python train.py --n_layer=11 --d_model=160 --n_head=5 --n_kv_head=5 --head_dim=32 --d_mlp=640 --vocab_size=576 --activation="relu" --norm="layernorm" --norm_place="pre" --norm_eps=1e-05 --positions="learned" --qk_norm=true --attn_scale=0.177 --bias="all" --tie_embeddings=true --parallel_block=false --init="normal" --init_std_qkv=0.0141 --init_std_o=0.00301 --init_std_up=0.0141 --init_std_down=0.00301 --optimizer="muon" --lr=0.0083 --lr_mult_down=2.0 --beta1=0.95 --lr_head=0.00462 --grad_clip=0.5 --warmup_steps=66 --schedule="wsd" --decay_fraction=0.695 --decay_shape="linear" --final_lr_fraction=0.05 --batch_tokens=16384 --seq_len=512 --doc_mask=true --z_loss=0.0001 --train_tokens=105500000 --steps=6440 --dataset="wikipedia_en"
Each number is 500 + 40 x the weight over its row's rms, rounded and kept within 0 to 999. Layers, rows and columns count from 0. Numbers have three digits each. The size before them is the row's rms in percent of the matrix's.

# layer 5 attention value, 160x160, rms 0.177, rows 12-31, columns 0-159
098:436504548503469462537497483514537540485512478416517512471537547473582454487579448454501575502463542392563575549481483456435563512484506442489470458499547479488513512497455477429508508523475554536463515557497518502537515516518416535565518536497511513508503490512458489550571489544485518481527472559434573542458606488498506548507496540433491535509532481480477430523539485504479487472508511431441503515511526451425463406486537460485485424481500520461530601519524501550487467523510455
095:513527519549515499514505531485422546493436530498618447468469550552455569471520533509527504549532547486470569551511484513524482464495475461501528468555495534508505479496527562504429565532486477577477503536479486515504444479450470512499559495488482507415485502526466484440514448482462510498522455513511499412523475461451460498506487512638508546520529471460487466488535486506430424519480504558513574494524514467418479496575501461481475513513523524477508513433541599468464456456536373
100:467460616477455485523427538462515538504463472505557511472493503542490518485448547419499555559510469500541543457447476535539494490463517530467551504516525433511512557481513548464502560485518531505518509521649444524518510424480469525504534455458513514524516553496470478529487458465515461516533451559453545469485524570471473467555484471440508454494549469495497442527451572481532531569524535502406478499559488437480533507557514525456555488474556428457506456457471509424427542497496470
113:444532446415464474475539433478511478557540459441526493539553529530451539514443552507495526474484456494456390533501538508553517505501567508527525535517501523503466476472451508496483505482494540468515467500579493482481491514501475483536555501454469471516517455489434403549553474599522541518527500487451520562517515493478437536526485525471448533453499492511432514489538458446474568509494522494426521518491548490433593461582526488417518521524529549481502501631501559533520550469498426
118:574473534501460510490483445421488460477449420438480574492494517541552486529474535492519428500477477501477451472437470501586498432421463474528520453536578540494554492490542454519496483474511556594520476518489513449507490478473517538478482485523453574532511468518533476484497520471464562520541544527479467541447507544482526489541533432482515464414510528498500498505531452494453463528558615504546549459458590549429528512521472608460512464546482549509455525553441491479522481476480480
116:540412450489519513422484472462513513551488451448546483577516469469514551564491484474530533516508435528517489554459541529543532526468572551485516515513491495505514504439517496517498583453484516565518469464555446543525484585489546493520556539480467514534448549446477500533443417504465518465534566495459441457520515477522525443541443491463533556491449489489542485413534506528496482536489568524422464468484492440409529542511489502474541456516566520475545453451485527431541563487465412
102:469454546434483566529558478520462537468514488535525488534500525513512453440525515509433475573561453488511452534498517503537496434487469465493474442437430443485526469504499536547452458581492532533445415520518490484473537577532499485493521420568537475392469517540572584441564525431484461577499477526438532452531506522568440582492498555539545493513474505484478464495520471493427530485489458507587453526554473500536524501427541465523515502501509498505474506475492532538505504489551463
124:482567434522528514442461519505536499513527494503508500602489517496495491521537458459488409437576487461550459531545471492509470511485423520438480504509468515517506488536511514452499460609490517468487399459545557528473538504499586483463455546552507406511432553507507499513497409492477489439486496563499464505533501463574512547488484469491520460527524458542571534523466481565521510483589450511505468563541440518509500509458590496553446545434508540467525444477515494519454451460522514
125:447533448470574507469453463549522466453489529519500471522536613483531479492523442515473497471528535520554446391477459564520468528487446500483459445504472557486574385583516503486541471560533525500483502484490458536542514495566531522453479456528497414488473503531533511564511493491463479445474512547482396477495526547530526545511447443467499427564473499500534490524448467554468473523477498521485565454490498517535502497466543548500483463540486597546472535535433496539580484464490525
102:484451467496585545513473511546496461468498527527477449478477480449481453524508554524524479418559496540449465478496524431467491438480494434513497489531488584463478458530530491456544520476491498399539504537440498485474497494439557494475498508470577527478495519497556532481516521484481522565435509524569509513509453450548436485542501448586468504502527541534501530503499511539525547499483529474540476586604483482518475517443503392570512465612509462490458533501417451450520539466515580
106:537469480467458455405541453422490499558544488413517490487483451566448487542476557508480476563489543502515552534452506514519500535476553512583526590477547505490531539483451466504507508439486530515486461580521507486522550537519564488462552492433439554550535403545512466518543480488422503484489501464435476521503528449432470465504521469468534529501523506470491515473535504515492547551457547556460455503473511513393486452472486495448511431514563543554547562500526566530463492522427476
098:476473501521506507464535489503427500416499476462454562441526532433588514460505505523446474467452471498523469527586544559454482464513476523499477437505518572493525450504544482438458488508513413572464583521466528455477592546551474450540505491557493476501459492494461507485498522467555460515535547559578433468501527506462535583506484544484534547577498451469562512444510559488515469548544444504515490501542511470482533522372511486459513464521448494550492524451484476505520470508567498
108:468525453579490557422482504500541469484476511442472501505466411410515479531581439513494436426543481489557517560476564472449502496461533478470490584567462515571521505574555554548449522492538475495487447451500572512520487581531539485522489500563521441480453497535444542518474541570510509551455505449509467457534471421490494446530436491499498478489567522546509560448477523557468505448487470457481509522486529516553470549477481497549492497471469469476515498456454473506523462539562574
117:413484526515523548525499563482511464511537553468506598511571556495524517428481472500467497483591519441519446524569509521563467502511461429468515467433467478511518450495526528534520407492519562510464544492437548438439507503499531491487484510547513520457524492473529510483584529426518520523487474539447455575468558470501479606449459465485520522514494435500442546523508526501480500548474420515524537435520463549468485495533559490518476528519434479524462428522519444522505471588437504
119:424549512447516531575477511520466571508490560571489494490465543498525501463467508477471435471495488527541501510517464504445465459502473517433500480458418467485505539495511546459552504533565466466501499486498502511497518563484474459518485527476534435577530548462578535439529455464534487489520452564535408544535581461491513574520554483492547542527521469469553511490533529511531481497531391498550469537502467489567495495422627406434511462511479462473463498477519500502421498485494555
108:498518505488537504428588543435550490494484414508548498486529511453473478552468499503516490557430475551526523539486547544431478440519554506553478537472500490574465509475480557464541465520477518528493428543494536547470532467495493467486487508546513562469500466574439474533520536481497546558508502474403477510537515511534538445500562471576503465417395474456488550463511551526515435441450460511447487489551531541399477483466478545510501575516548563485508515469505531534477424468506455
108:539518540521424496467486513469555482533488484465561527494473534503536445550440483582522523538515502471463497485508528502480494512450489455502593539530502574441467586498481452518540491352481430437548506449440494562507452493522456556533542464537467547475468451558452496499525529528486516532488450492526562554413458485443533480513539479514450494455467474483474520497465586483492521497455498491475549468481496532441453524516441552463517545465473606587523572523516495491524498500508512
105:515502503515460547414499558497579452485504489469468528519558506464477448456497534570467513476534508478490545541526467507453468461512456479555497584418511473512466502468456475490404415426521526453504508489467419513539436549490437465554517453565475482516527504483529465517499471463534437595514506522536437482561476497531539452510474464530573537459568541526470588533464470552499571511546516497439524542486507467495538436496537419464518521502571560547478558517519506510489504508523459
112:450533502543542528473498482427502490589514523478498550464503531504512511541468488475504521517542494474486500449528496547514601603465428474497464513480498502442479463447537549492552466458573485524512528521533576460467439418497506536510491488531458506507584493463457512516508531521517518500519476483541495559482492463444503450524483527482457529462451486425428442472492466467473553546457486601548583426494422477450581535502559528593457485541453465459513546510481528470473431498530476
103:529470492517471552500515471498514512520487451489516455516483480512504492558491538447449470574555568530459462622499472545451450483530475522482500612523501429547491495440459467503548421461498546484492536444486522522440460536501486468514517511481445459528456525488460510595567440492490592503552488453545489528486505511526528484569512516505489551485447487432444450493587524463482460528566525533546477494513539552504563480524521471487447510481555534481461490413537549470419513467478422
# layer 5 attention output (transposed), 160x160, rms 0.156, rows 12-31, columns 0-159
095:550520471453473548488489512474519499519520536554476548459473468436487538607486560539535445497507454514506413481522538581504440500463534444496570487427490468528542402470497608581495503490482436441502500513536521509561566555453522471431473505543419427521502552480524527508472537499475560495462470461485467573483425504519464444514464463499529505454534486506545490482495505472492497540536506531526570453530523550482544568503480552503513593472451425518490462470499489475463479517471497
100:519498520525482548491477484503561528479524485537438517561510402469521482550473485526519487490501428410424441412430523506495475573492570516492460537500484554497478495498502434521537437574473594437494493506493539507452549554547453524568502550462426457578535507486507440518472504467571525492489526490474499576543535482537470448562518509433474463502502529526472420498499451545521532567500469487466492473533535498508513516459527531465490521409494542511523503547513384504537516454525508
098:505472487578497509503575514470489448527594510473485509488464465473485558538511536522515518551439533485495440476453595502461531431514494511447554488466511544520433402557419468506503498535450500480496441463472529468564548536469593507510490522469493496532508531465510506465475448482475529556471505449487429543490509472563588538502563434523548453517504464506583511489473436564442494538492481494484492464563516525509470525540434496438383531467543496561552468533545515481505479488495470
100:467495500497488547458527509460551513500530509480527433539446592461557495411500494523483443522548506476502582461503453495491462499555533484488436480405487497541563467472456539464459422550435532548493546577526513539532486523546531523479504478526449529520459518550527529472463438497478519498410478542440444519510453511567452496458550513558563464474486447524500505441500560506499496489518501470579522420584533542529490545557515496547458504480492427519497496495572394483483456503511513
111:456559487508507534500527532517486489600518557466534479433503519470470557491528485490546463460488531581504551506504507545458528467579472513476465534471439435497510510457456536478492420480485459489468555528485483572482480515501440520408524457429597445456570561504517492532502438556502565486494464482502518471524498506523477501506469526550497505546515508522478537464506545482524501531476476498377505497518395480468501466486450452598435520465530514568538510474569423529446490559496546
105:541528501556534509484534443488452525535420473469414483493495513449531452483423556518405468495469519504491487468491514513481549467450495466487504561444440558529473458491439463477506479549514510441531496535536548538472508429518491511502452420490528502538471477487468473552555482533539527584500446511522457597515486460546462615499570547527497454465531536560514521548533505476501496493573472499532566479588482473488493485558486528502433507407457485516477532549560517544542440486480451
099:502546487541508487580490491537519475542535429512531469490535458497483520473530521522581478514437451443522458504514471559540412509477505472519454502528548559494477506456491471529469538441567488406463552530512489522527500439524505511543399555454512510545531450499503442506563515541508543470526585409546501506508509515464551388462412445474471530522500452528487565531499541474500473481494589459479458512501552531506426557464475494472561458454558426533500498500508477483529495464540536
111:542449478495524521571459437478525507458486428517536550461512522502541469475504563436480519437472488517510577488511529433490465481431560519513548543543489491438472516442527448482480551523584502520458549454560439529547499544490478527566503504554472566491511458510450463551537559500530488582508537523557491532472449514407507490507465435563474514467450531475482496546452465449510488506478548470515540464454537434552377567523488545453484472545571460500471502455506501508485546497449520
112:449544459508506481505421550447492484484469485547535555479486449561432517439534591485453517482538472442509577537569531495527506483565497599535495515545496444434496520471470516473543472508526445522428445549466446491473498504489505461523521493478522520474523501493424515526495505449549468534532581535470561537530507495439581498508476533547464520481461499504490537546535498405477489576513515465480427568437531496530528486503481488439487501496568423535419430484539466521450498563493537
096:525479464569519449508500469536503562497495476499532491443487542567466497451539515471541507501501472449571484558529529522546484512525446547521526495478481383451500538491503450533418550548583481569526500451475563447440491505571539434509433481515439496457501464464487469484539557479505429484543530507470503489470539577434525510408504505428497574495538525493429570542537560489473507486425472463456504492419496537586466467493496508467534487444489527515517484521520561535538502496546490
100:500499575477558446553477483508581530480434494491483488481472493418499523462533471548468485576466466526492498501454558557484492498513521443473434464513412538519518478510500511439464446530494524544474569494450470538514461468463508570486503468480538442502494553521515489415469454526483553579541449539498481464528469532538443547479592520498546515431518489548514467441515514445534543490558471463510526483591544452538543478549449509603515504413464489449485511499582442476531480526507518
099:497550494490582443513468562513505444474453495583466488555479506558485424487535485484540553472495530538465469480536440589523557527508527516512522478504590455531441486468466484514533509497468512425489455473396482547585414483415530495463506462446442489476534532480490500552541532520468493525520473541477575552534459495448427471549483512499445588547543555515476526566474571461483528480529543491457549541454544569495483445520524490487465487459477468450512516446473511525467495484503472
100:535428500507536540518551530578419518556492508518545558476524558484489452519464497488472475445468500527510446546541463481488484485535454485541513444552573487499483529494593469408491565456556500520505490430558458471533518485462484481446510518518470513535498496503482505516485566488518488481503552533549454544497503539469446537472452517476489501482456516415496555525467455416440496469530505455482498555437451553466437525525589449506544463482545546459495576548599499541485529497401451
111:383563429533511454498469538545491462506488523546528496474522554462512545505537501501548518518580433510482565509532547506465426496519478479508471499535481510489511503463459470476414552489502517475490548508545541551565515511486464512572476505377490499489457489566516562544528516552499501440449507448543546416556441558455528423429462499491527554489513456478506459478526456474473470476509561503529467534460546537474533551479464529468488505564541563445531508498453555515457426497465444
106:546510475584476380506478492463554444429526461486535542503516486452513539512576574464474532469490491474473456499598511530529486508450541547553520539518535546534487506495491533501460522525469504447464486481467517441511459491509479491587488520457486549441523470439455520552527556496432454613497472495563546529515419458441486447443543478466488491549507465450463534562489501521465510533460542506563520563512530544479429465517452583565500480474474446514480516444455532518471539495501492
101:462508441476555528551475448505445517455509519549462545481487495450467507557511494511514485501473577455460475454518441463531529535541506405479443451520540552471485484479471485546472469451547492493501581455530537521473433510513424568496494531523495457561481490483502552455510411542545568419511496500575520528482516460512414527503463572449476487573579584522501479434459472532452515536533477504570507485478507431565510554510516502437487429547471542495461500575531488502530475531528517
099:491490498557540465446476470535470502571554516528437458538532493448464535512521420483488492522447532522451549560521476503481548470584505504527507441498502472487514509476496522486556498483529515519526510433434457512478501474489495508466542486507523485514475507551493559426414521471526541441520511492508490437487612591593490478529526570497578493461569545483471536393466452468512538483500464541479479474519476446520618444547461513523494436530495461478491512482468476578485407477491544
101:475428463506594395523511494468493524543447545494483460590509483442537492465516450489445489531451507461552515503554532536523533501506527477493528492524438513487517435519499488497530519488531457581543538549520536495556503490467443498509554550485495501457363503441408532496543512533445500412445511465487502502504514566486496501497533482423473499537485628531544552510571501442511473462496468594539473460487503491555512531516475521495523466504491536452511491491493436456435504514501566
104:486495526484531476541524477576505458506523446529489503511438534512538596463440505522549513429532496563483542452533602523487488469556489439585508521502445477512573556559496514465459460467441500456482544396536505528453547503491524501494544491519504448493473484534551516482500469490546526534485432477449508548494574603484442527513523464435487459465592460530513467514485556501519447471554460434502416495425588456484506493489445524486475471486488498504545475522427469524523507540485498
096:561514461509512459481554522500465551505505410488427526525527434477535519463479494478489522560464491476473467419517498503530494491471596461515465473466502521518535525454478536487432453517398538511521531500497568474513504594487486507494476465483527493542525477475509436445467543585474502516448491575576474518578505466526542532488568567453453508548519557527487459409403504516530527426470497462465535500491520437445466516489490541540530466519481490533498561502554564501523443523457587
# layer 5 attention query, 160x160, rms 0.196, rows 32-55, columns 0-159
098:522467503553500472516511523494562501501513401491492442520469452480581519557493490431508477498492506527439462508516479535477464510487547417576464582493482494527533447446511504493503492454611453526514543457517596512526489559484465465437383497528488498546521471455472509476563571443463496504502498478465432486547464472441479498566468486522486493533511571502521514566432499509514537442554548540492503567483465573461517519496498526501511522437483538526529435518575449547443533449511457
096:491552571413570516483523450502466548534482522484463530457461406521461487538524468471518543477495515476479517494493494467518626495488519435532486543582451517478410514529511483453505466517529389545455464458578476504472523498561482458512516511467574525450491503543412481452503533439455494544548430513402525489469515463485512537548542522480505475513561495447542511465453459486476501516554495508491487520537546475468523573514521588500519490544570525442426528484476478511515515536502538
096:485502465431451582521430467506526430480586471451535516518393519520491484464467499510474511434518485520464544486540529608533490458492536513542481448489531529526564464531460498491493414523510592482517482464505461514451493456515489503502530504362521531508525495561480476560488428571531562479445544538494574511427464480429526479484513517504507505499515495550551498524574522466569552473511557474486474526518478466466515476461476524488590507531511525504471516478471443490483411535526520
097:478526472495522408484481424486483464450502533534475510466541457508452533534533522516510450514452470477482487547556457471561560498486445533474577526589398492431495470513386514523503640461601487524552464547467468562504481470515526553493438480485497496480494457498526511574504508510431541535493478464542512469490612493518438565444550506502518483440502490470511508508468498485482443481535479471511579495489545475496519500508573505471500530439483551528466494480545515477541495532455492
083:569562453474564471500552506551558431477421521520413494564489464499423476478471507592472563469453569578424490473514453469488563550473546556497462555486501544468499490466559520496517456519502481482476509490540516483474537525520458524532524496507412546512531469465464496430525470465469529429485432464525471510491551476524523493468505445516528537449524441504509556544478527481464577478478482491449521555427546479493499519563532510531573558557483494507451524548452532529419446500496473
107:481515514546466510525474509482463423511517475484554458554439509508539448480481427577563571596462519478537455498525484500460443451444533538503442519519512539518564473532561524532480525477465578469526494478543533433469482468592528432452444462492532540483489497468430463490483562533493496563488549455529471472518544475506529458542534547488460439497581532545435462487571521500499534496435444483545408508495497546455574455544520487540475442483497477574504540486506488474525467467546480
091:536487545421517474535448511527475505484588492498546423537422461511388480564525524602468475541485565525502516425528538471500508518501532540490461514540548525478510437435520534486483566552513559396474499461480526447481501559538567445513508478437494500542541491449503481492446531500523504477559458546550549467545474507448516450495417532541462484528504460561465475443574481563491451488493503513479530482539530438440478509463501507501486568474536521505476576492435458525489517501465506
088:457513451516428544434457477444504559417530494539483474548509480515511525479475499477477550507460413483485477502545561444484532480577484489519524544531502532453522438550567431522482472519527499430486443548423478547547470512508478457477474462553511390490467575465495506489581478482504500535517517511483504559465538512535502601474498553489490440501494511528536541612537539519503529524445547523480513466509492488574491453472505531530429480503438535521560491523462569470426501540479433
089:561473520505507461541464498504542524532543485531481508483515516434409529489551510497531503493488484444459531445439548505473495533451453530485504521506512496524519553583535454470428605499544503500572454532531499518413503549469404449529481569428541543475500514503506516487509561569528561430537507476559491436487455477575451387497430436513511511482509521463484501471509435489465471489578500515515491537491525528463484445521479557562506461534420545577530450504473495468499513496475531
091:481509441511492473513503482460550486536528425478589461450567571469467532517487498523419536477445526479566565532476529522531513506485545483504487475497503525454503482468484489587533550494518426384469538536494490480512458463416495516490520530586434571464498554497426504545540507532452505533504607477461464574488442557550522515555456486489556498471492470454503482473488438495540528476515499499565448445478516463523472538471517409508494530525513447528459461458533550469473552565482504
094:524528430487473513477496513486444481473519521530440485499487443412478496539526498545441484466527418507477492511486530564476538535471500537517508462533509480515397480449543507490493560454519534505562543438505458463518433499473526483503395493460488526522471521452454545596503514529499530629578481556426484469542482522506531533460472499453506501490564525425497543475528474506467491525498553497497615521508570523489465500505490475440429562506505583398526501439513507501524516512545519
091:528501534437540498435496423451547524567485448468518447498518463540492527528534498532522464478497474470493589510505508455464509488465490480513490490573504446503578474575521479555518455532524470587511563542524446503502417559579530506493480482450475576485452485546457513534504487480514507446453504535482476472470516430459517476592420492512494472458457406469468521549529469519448491542474527551484558539465490518557531560469575579410532510456489533460502453527454476478567482490506539
090:551449446523501559518460589510514568527488476524587470452479530477504530481536564501477475562562503450520491487472544524451495487446541577615494470519526416460532475459520423532459435500572482456474416499521516488530456467531413476495477494499526485506496552439507545462500510498538512556507429485482486496555523496507511444511457551534482552497499489536445423487490428472531465567509483480593511498515486548482453520471495462519529434434481564556518514456518437524531527541462461
092:413450438452470547504498591500531494555494531546498518558409475486522444513545442502515618459489453463433453491502482473526511396492561486496540569518494519435544453514450506507507481462538464493530478511483529466451522490486538522465524530516510545518558513482451455425504476467504572494483532543494551548530511498459488472487524457520543521500512550455502440472564460488526513459522505506551430488546519545521585444567536446504567498433498431555436491498487460505478531526585500
104:511545447452438559498501454530468519567500487501473493575447573482524555519494465538573509507612443459519496503524533504471497489535493539561492493549478474535531429436524496461465457552482475475513524550412568450435513469514532549475535470472464464476544483450485526540559575442516495477494479524535509499516506454501541444551443595547536497502487525522403463563543459499482447519469446518491516516541460575489489531467506523484487505556464479478447438486434503546420541436498517
094:492439557494539480588534517484493458469492517516433552443498413532553532491453588540409513510541482533554543534450516522506490525537509474509464440491447471528544530509540558521499511451468501487519597534411477545478570503457509497445545416512470501509497449532581520538506550484511506500461433538533523530461545488500494570517533516439469579443474556524553476503467473462468488411517453491513496553420475502479485500501524459516538488491460414409501540451504534469483511540500492
090:524533506491519522486498532530515531535487452445625565491436490537495516552495444526591477497512475486497507564417506487496476474471463483461453479482534497513464488539458493519481471480474561488481448529510440470462504471498536480459504517542478450486491430476548508486577418545527474566520414516479555506469591454473489469463521604444458530476483478524563496444517542496520540433437415525548505507551532544592445505534556461475488520472517426497523564529580527460485531512498521
095:475436517508518519534581493519494447534472515490464396489556480496457473539536499489509533462477499478516463509537577495560583501440524545483543539451449508502497576403523456497490559520487510517450524543475451518506506475556502544453492487519480448513453458449537482478479479477493559537493409492455427453536455522507456479548540551505474442513520489525504494492534498467551487496488461547478538439569443582513544515458497496438409529485555590516582566440476519495548576512475469
105:517549516511537468495565372510591521520518527512481472496510492434518437489451528509447442480461559453581595507522508452537520470543498482503494503499399433461536518515420473452578514483578502599459493529497464527514525518515488506505558507542486566492463551509545467501475519583471489556468503502515445443521472476530459554487565526546448525492454532430478457514474546593486449469564487507508552436500456490488532505475495511504466533475469504512467466495484502507518514422468445
103:501502472499504493515534456494527552504438432484509529468548534509532478414471548521519526490503583520450472457491436502471488506499447513433422532487523532478557523509502452524582442561417555533484516524513470537540459563458496597485526513512492545487525523488532494497493478486494460489525517506560523448492488446527435453511535488504500482488492459455463480527461513537507580544527392482401619441477527479473471552474491524502513502508483636516551454511526539491509392488520499
099:552500445453482453453490475444542542519513459496480567541463450509517547445502529494513469554567546448465486511533470516474551466526436506498568486516545567563546433489557453496452495511503561507525513514487491475523478452481489527415587543470521509540494477471494533502487414508484481560501506551521514432446447553546500518434503505536528410493474540543532500517512474564488494534480442542494486426571464467446560475500455545500556478509380490520532568470565518513446476542455436
099:486505471588543450434547510514523461529529534498461455545491469497534543478497449510493494477487528491521501544452595489514544544599484516536502501484538531499536495519491449390510500461548567510458549576608570495510550468495515518544540516483450511523514513528559492518545464499454427502506479458472481471526525570492399441510485461429431522465491441519551497499419544501456487494596451490464470418502527491583552511495459471503469494466491557449537480487473503434459489505514497
093:591533500519525543491379469470483530497464586555511451543523501472459483530539553499467431487456524455509446589473473472441483572503441539469507501470551522529544510538558508505499445419564497536550448472461507482496483541592516447466496512461479522507522508536552459473499458495550526499465442505449504467549494513465534447475464487503506529482485497438493538526467490421486507544609521474537515512483511565513539446536524488520441501500503513551451509490418379496573508502538484
091:532500503463521463529448449537458555508533451456474447553508449500453506497501485533414498476496501399496423508467535453515550499516523506480606506539474510496567540607529475506518437529485516500547515529446490448450490477510542490510475489525517446511504508420499428513498501472448524540502509527507533486523500499528497486538511522578531426520467548507510582517568445501477488433526474456441561468615481489517552456582517466562489469473466579478453461537462492450518597459495502
# layer 5 attention key, 160x160, rms 0.189, rows 32-55, columns 0-159
098:567501565566531395499458525490493492466516444518501472483466537508565544468524460448505485405541512523535525522510578569457561414527508506528556517523487460483468476476521527524452476519507553549471542520523541443486414478505518518470471466504524499518480453490468528490529582481453495542578508488481449535553478553496503455459459475482494576423473491458546533467448499484551478495497469469435584544565520506539449497491567531529506508500419483373477466508533550470541500469482455
087:530530568546515557519445496501449482492551545499495534520592463533505494553450486476432511512590448465502465473529572541463560593499552492541497505501461536458461423487519482482496406447533527462493496470515479474458489447466497510515569477466496530408450501494465470577497459477519530494592473493409506507464515466473530535532477470445514503457486588545512516523483499526530509433525432452499516489544491500502578580524476446507579411485473538410503495518504477528491529487526519
094:515510561496460573590518508499549562526501537531599530491450478434428523467489537495524498443424544476507528465496529496440487501555513524439486492454538525572567489528444532533514497556481474557494598454478556521469531600513482534454519494527519507475487493517511465468451394487510517473462459530554465472483507506500418501435579511581427464557511462559492451490507583462551502473510487463537424483503539517485512460459433464448519449515505484509507522508517459483468503469534481
119:513539482475530460426451483532525500454475477545495484470501481553505568503517517476517453552519533442509487466490546533443565445444524529594533526540516536547409483515527463570574525482526477446514535549539459553489430505492539433508512508457516461459439499484459519535541542573499409501462516499441508522542497510443503590507460491488543579463423542484492519503462485491460507442499436550470495584465521523550528488558510486546462467408504535434501531463500526475486492489433582
086:524521525570619440514483445507508535513515488553488531473497457508500459489535548560509619464401502478539418451506476526517549567488570484507497502462490527443529515457555515495498480445489443490539527494488505502479478470488435444567495535500530532448469523566555478474470489466503548449469489515450484556477566499537450579523487479519433474516527414479558495531491536524454560487428506473464500524459593555431542465528536546517527462481458442461507489531441550496504456474490487
087:547456541520497565482498573488497495514564529499554482514447525465451502494466487529541524574489594507522438509511544571502472569558483579468424521502470500479528488482467499489468554519465501447515499524499560441455478564561430529458485509575478485536511509475522477483539471511507520450538469478433471404458571454488602455506500489472485459477543559492540436478490513470507499520510522524521534501430556529480494467466526461531448479500420559584492445538482489466570456479396512
094:484550489522493507454456461512533498471478495518516490472495473463496505482518546496475496546508495492482521483508463550421524522425610534442456574538507542505466500541525544471521497531549553429522425447450517470494444492544510430500462429514532516436518484478498440521568578490532491434532495504427487519430573485487548578525501511453460542529500423453508525532393532526469499538455445496478564560513479470504518500519530538452478569428572567515425551455486506557541519509485521
088:472509447511502509454489468476501495452566505533527445458540484548448522493539540468503533491474509555478513416526546467519544482426472497511487554565481519444476498441490499519529477522540547436483603522472528561496477467434549545446520513528450492431586527464395460515562436541533451508512539514488501490512426510535502476540426484509564476534471485511507536593453511441585521454457489512534518596416508508554518495522541488517479520508485466580474500498534472454524470533419489
106:471505529462511589574495500458489475495496510511519528539459544462422443481493471548534562466504456471523531428466475465524462430455497478468503520501491427469536559500474529515545513534428474446481520533541467491474562513508438464516539570460525495520616510517484541449518546470431604480518517509534585507485465493434510522520433472552495445462582498500512465498581508459487529534531497523568485495450534511481494439479430491505533539584518552517512472473412500470558463448530468
091:497489455400519470388469489466519524529503504549454444515530460468478599506516457526458487474538523583480534579464455497590473504532495511498465491553496480549535497514450473524431457494503448499474474499549545560557541427457525558503471496573523488457478516547496520502467451479524481532519571457537462538434549535520456474567508533493519552444504477501571481521543520491449534462517568509528528414519499485524485526451516468510571445573489482537467400486457461490478475474557520
096:522509394467557494443482521520453569464463485526453508525452496509548471458561463455480485520477467488469541526448522498541487516497557463605445515479508528566510470537480415498391521408533540514489512505546515564496464444467524453508500513442528516484530463485517534553544595540449451555518506517522473449472484485480561398461476531521473531524532530408535509470565471475473474492514538551534496540572472545536473462549546486539463516481473562500493476433525487527433535539503491
089:479537542537519485446528522468476509509494507443431490439548521542565530515509498541470539505461487437470532544493569573486530401513540539542535520450515493513434491521550550486500464541519511441421550470515451452561460520460566426530445494474501491434429526469472573498497496504541515491495498591422481478487502498529555530605502476465479539442510486497500488527465506507490489540545432494464478586534481470588509464466508466466549444489470543453513454435545451524502574442528526
091:483533526480449531416512485516510505464452542487559551453489542503429468497524511578467468529533509456426474560514518519442397482479545508585557518533464500434481499430477570482457468516593526520528474522489483508565476531506529480502480480447552573524492484486509523545548500490492458522499512506503521467444500553472532461511438488460540557422487476431474554545516468503540437590498489469489595565479487433562472500498429419533491504471509519494479518496469588500509488430471538
089:479494509551515510461480521518519444520506518515500526480489526508413485437551509421519524489535572463497455525465509480511497523496500535448456478513509412439488437452474506445493558483472497453535454536437551495469477514483443503515540536499466533504591561596445489537554488485530486471469438507490530530505382531548479529553511528509548539487509584449556525483486463469484533502535584478509541419481566441480480535479462469532478520504477560552447443623447434490508514530541524
091:458496446535437468483543479470502438576463529518408509482518514502564476447524514594500513508496532497516577564541497437472509520466439540463571465472510385414540529519466496569499491505511506475384538539493539475559524490505573539503461533532473506497504529437520494539482460545516497487436482512499552485486502467454485466552460532542559468495512521461525548547526537457588463468497564513469459519524476480512460530546429529461534460534456559455496490543438504415467538475497496
092:473538539505501442506522500526484491577449473520415567481545430548604507518497506525521480527513541504533519533410499541473478529551508472590487507530427519533509538542558511562499553413491463458497535479473506502432465532485472503474478452501509500511472431509485472538558494526464421436466385549491525478472483537470448537499476559499492525428460540497532475494498465461520509470507447514517546473411508434429521448539517517516523556420525467514491556494513587527455544472494557
098:530537440407501553435545497534489483602573491506486495582452551529561520522456503458512491464514474535519442476514544446511438446471427470448473502481506476483515519455512519443487443523436508520430526530523502445586542565523498578467477504463465513467501529527488430551459450445484525516510459507533515450557485461517474480533527557493426525535531525531505493473535536542502511501555553514606526501490399467490529529508500424508468533526441566429515495490500529468442526524544526
092:517489444552473433462496516458484481553469563527522516504511470525509507519496527452479466494432445463511480552482571506498534413508522531503505508502520476510517535475559435495450497478499578481527527508432520512450452397399457399531572506468508449441506523443487467500543504586551454535503534487461479498480511453546518485543422547442569517534539510473533509503544545543459480431536523509461512530544501446491536582514495515507465528475509520464526526469464493472615539610494506
092:510413494476413580536519511458554478535547535498483512486505480550468454527469524485488441558514476460570520495519477537494483559494446533433441500459510450491497535541457540549546561492416513472499501461428503444463475466461511525465559572488489497520588537569536566509456438537541529485551476514485517484452534485468553548478489431506543498506552494453567443476504487439483488501532579446558466496559561534487465485460478493488526544525479493436507503560465517396537458540472450
109:494467524528473562607516448515481487496467544537543517490482511462432509479512542518555522473451479564516473501485499484507469478480476495431475527471529500390536504533517467523568503484395550406506488547496526507501549508484448538438534536537459484543501591524516540450481484454466529549494472522546534505470583442530511509494528497535477424503584504509508525445496602525492497479424521446552480502389508544411450518512443473537523473533509501526442518511447460487503508566520458
095:498535481524458489514497493518466572539461509533519462551461445503522466476501448518476490498467477516478451505478522528533566569466516530507537536584415571474486505473502480492489435449515464537497496519551580532516486511585484491437453534546511506423439505528560483504497548480436473565510402483531437488568553447504447505478527531499511464493508521495542539487472535542452545450509451473440493490597481482529558469474469487478491475517501485584536575441589488547459491372506473
102:460474419431503518545548482459490445517548520551464474539452502497519494456513409576490511456503470582517421516573564479530445456479496502433474561489470431488568483525454485431470472490505520516509503537431506496463509533541485474511549548502486512554478503493577462576508469493476567463426520453509538514498533427494424454436554525542490466520538514511543486510589459479493520485493591521585474466546531493521559533538487488461475457505472540502518524544463505478492470585564491
089:530545481434487509490442470504524533462486564458490493535503449526470477514535563427489547486442440515489529499404454492518477435518472515521494535490573522470485532508548506513490548469572536496536530527481447499497449441508519425536523587525519605485493483481462540447482577556561498526505584542544469502505446464509498525481447474491457458482505509487462510536448512401480536626450471499494471496536554520479483450482427565543483570513488539483472492557435464509541461515552454
092:408493474516510485467555514491543549497469475498472462500574470522483486456494499541511428549536489483502425491521505470549504505448506472396480486512538470444451493531540431529470442547500490478442603519548468499439552454513556477485482491550524434461500411411567445442487526516482546559483532519530498474533496592433469479507490510555560533473479541466467552558524451487546550474505494475441505456562472499523482468537458556565499499460474568475506516499505529551508571481562547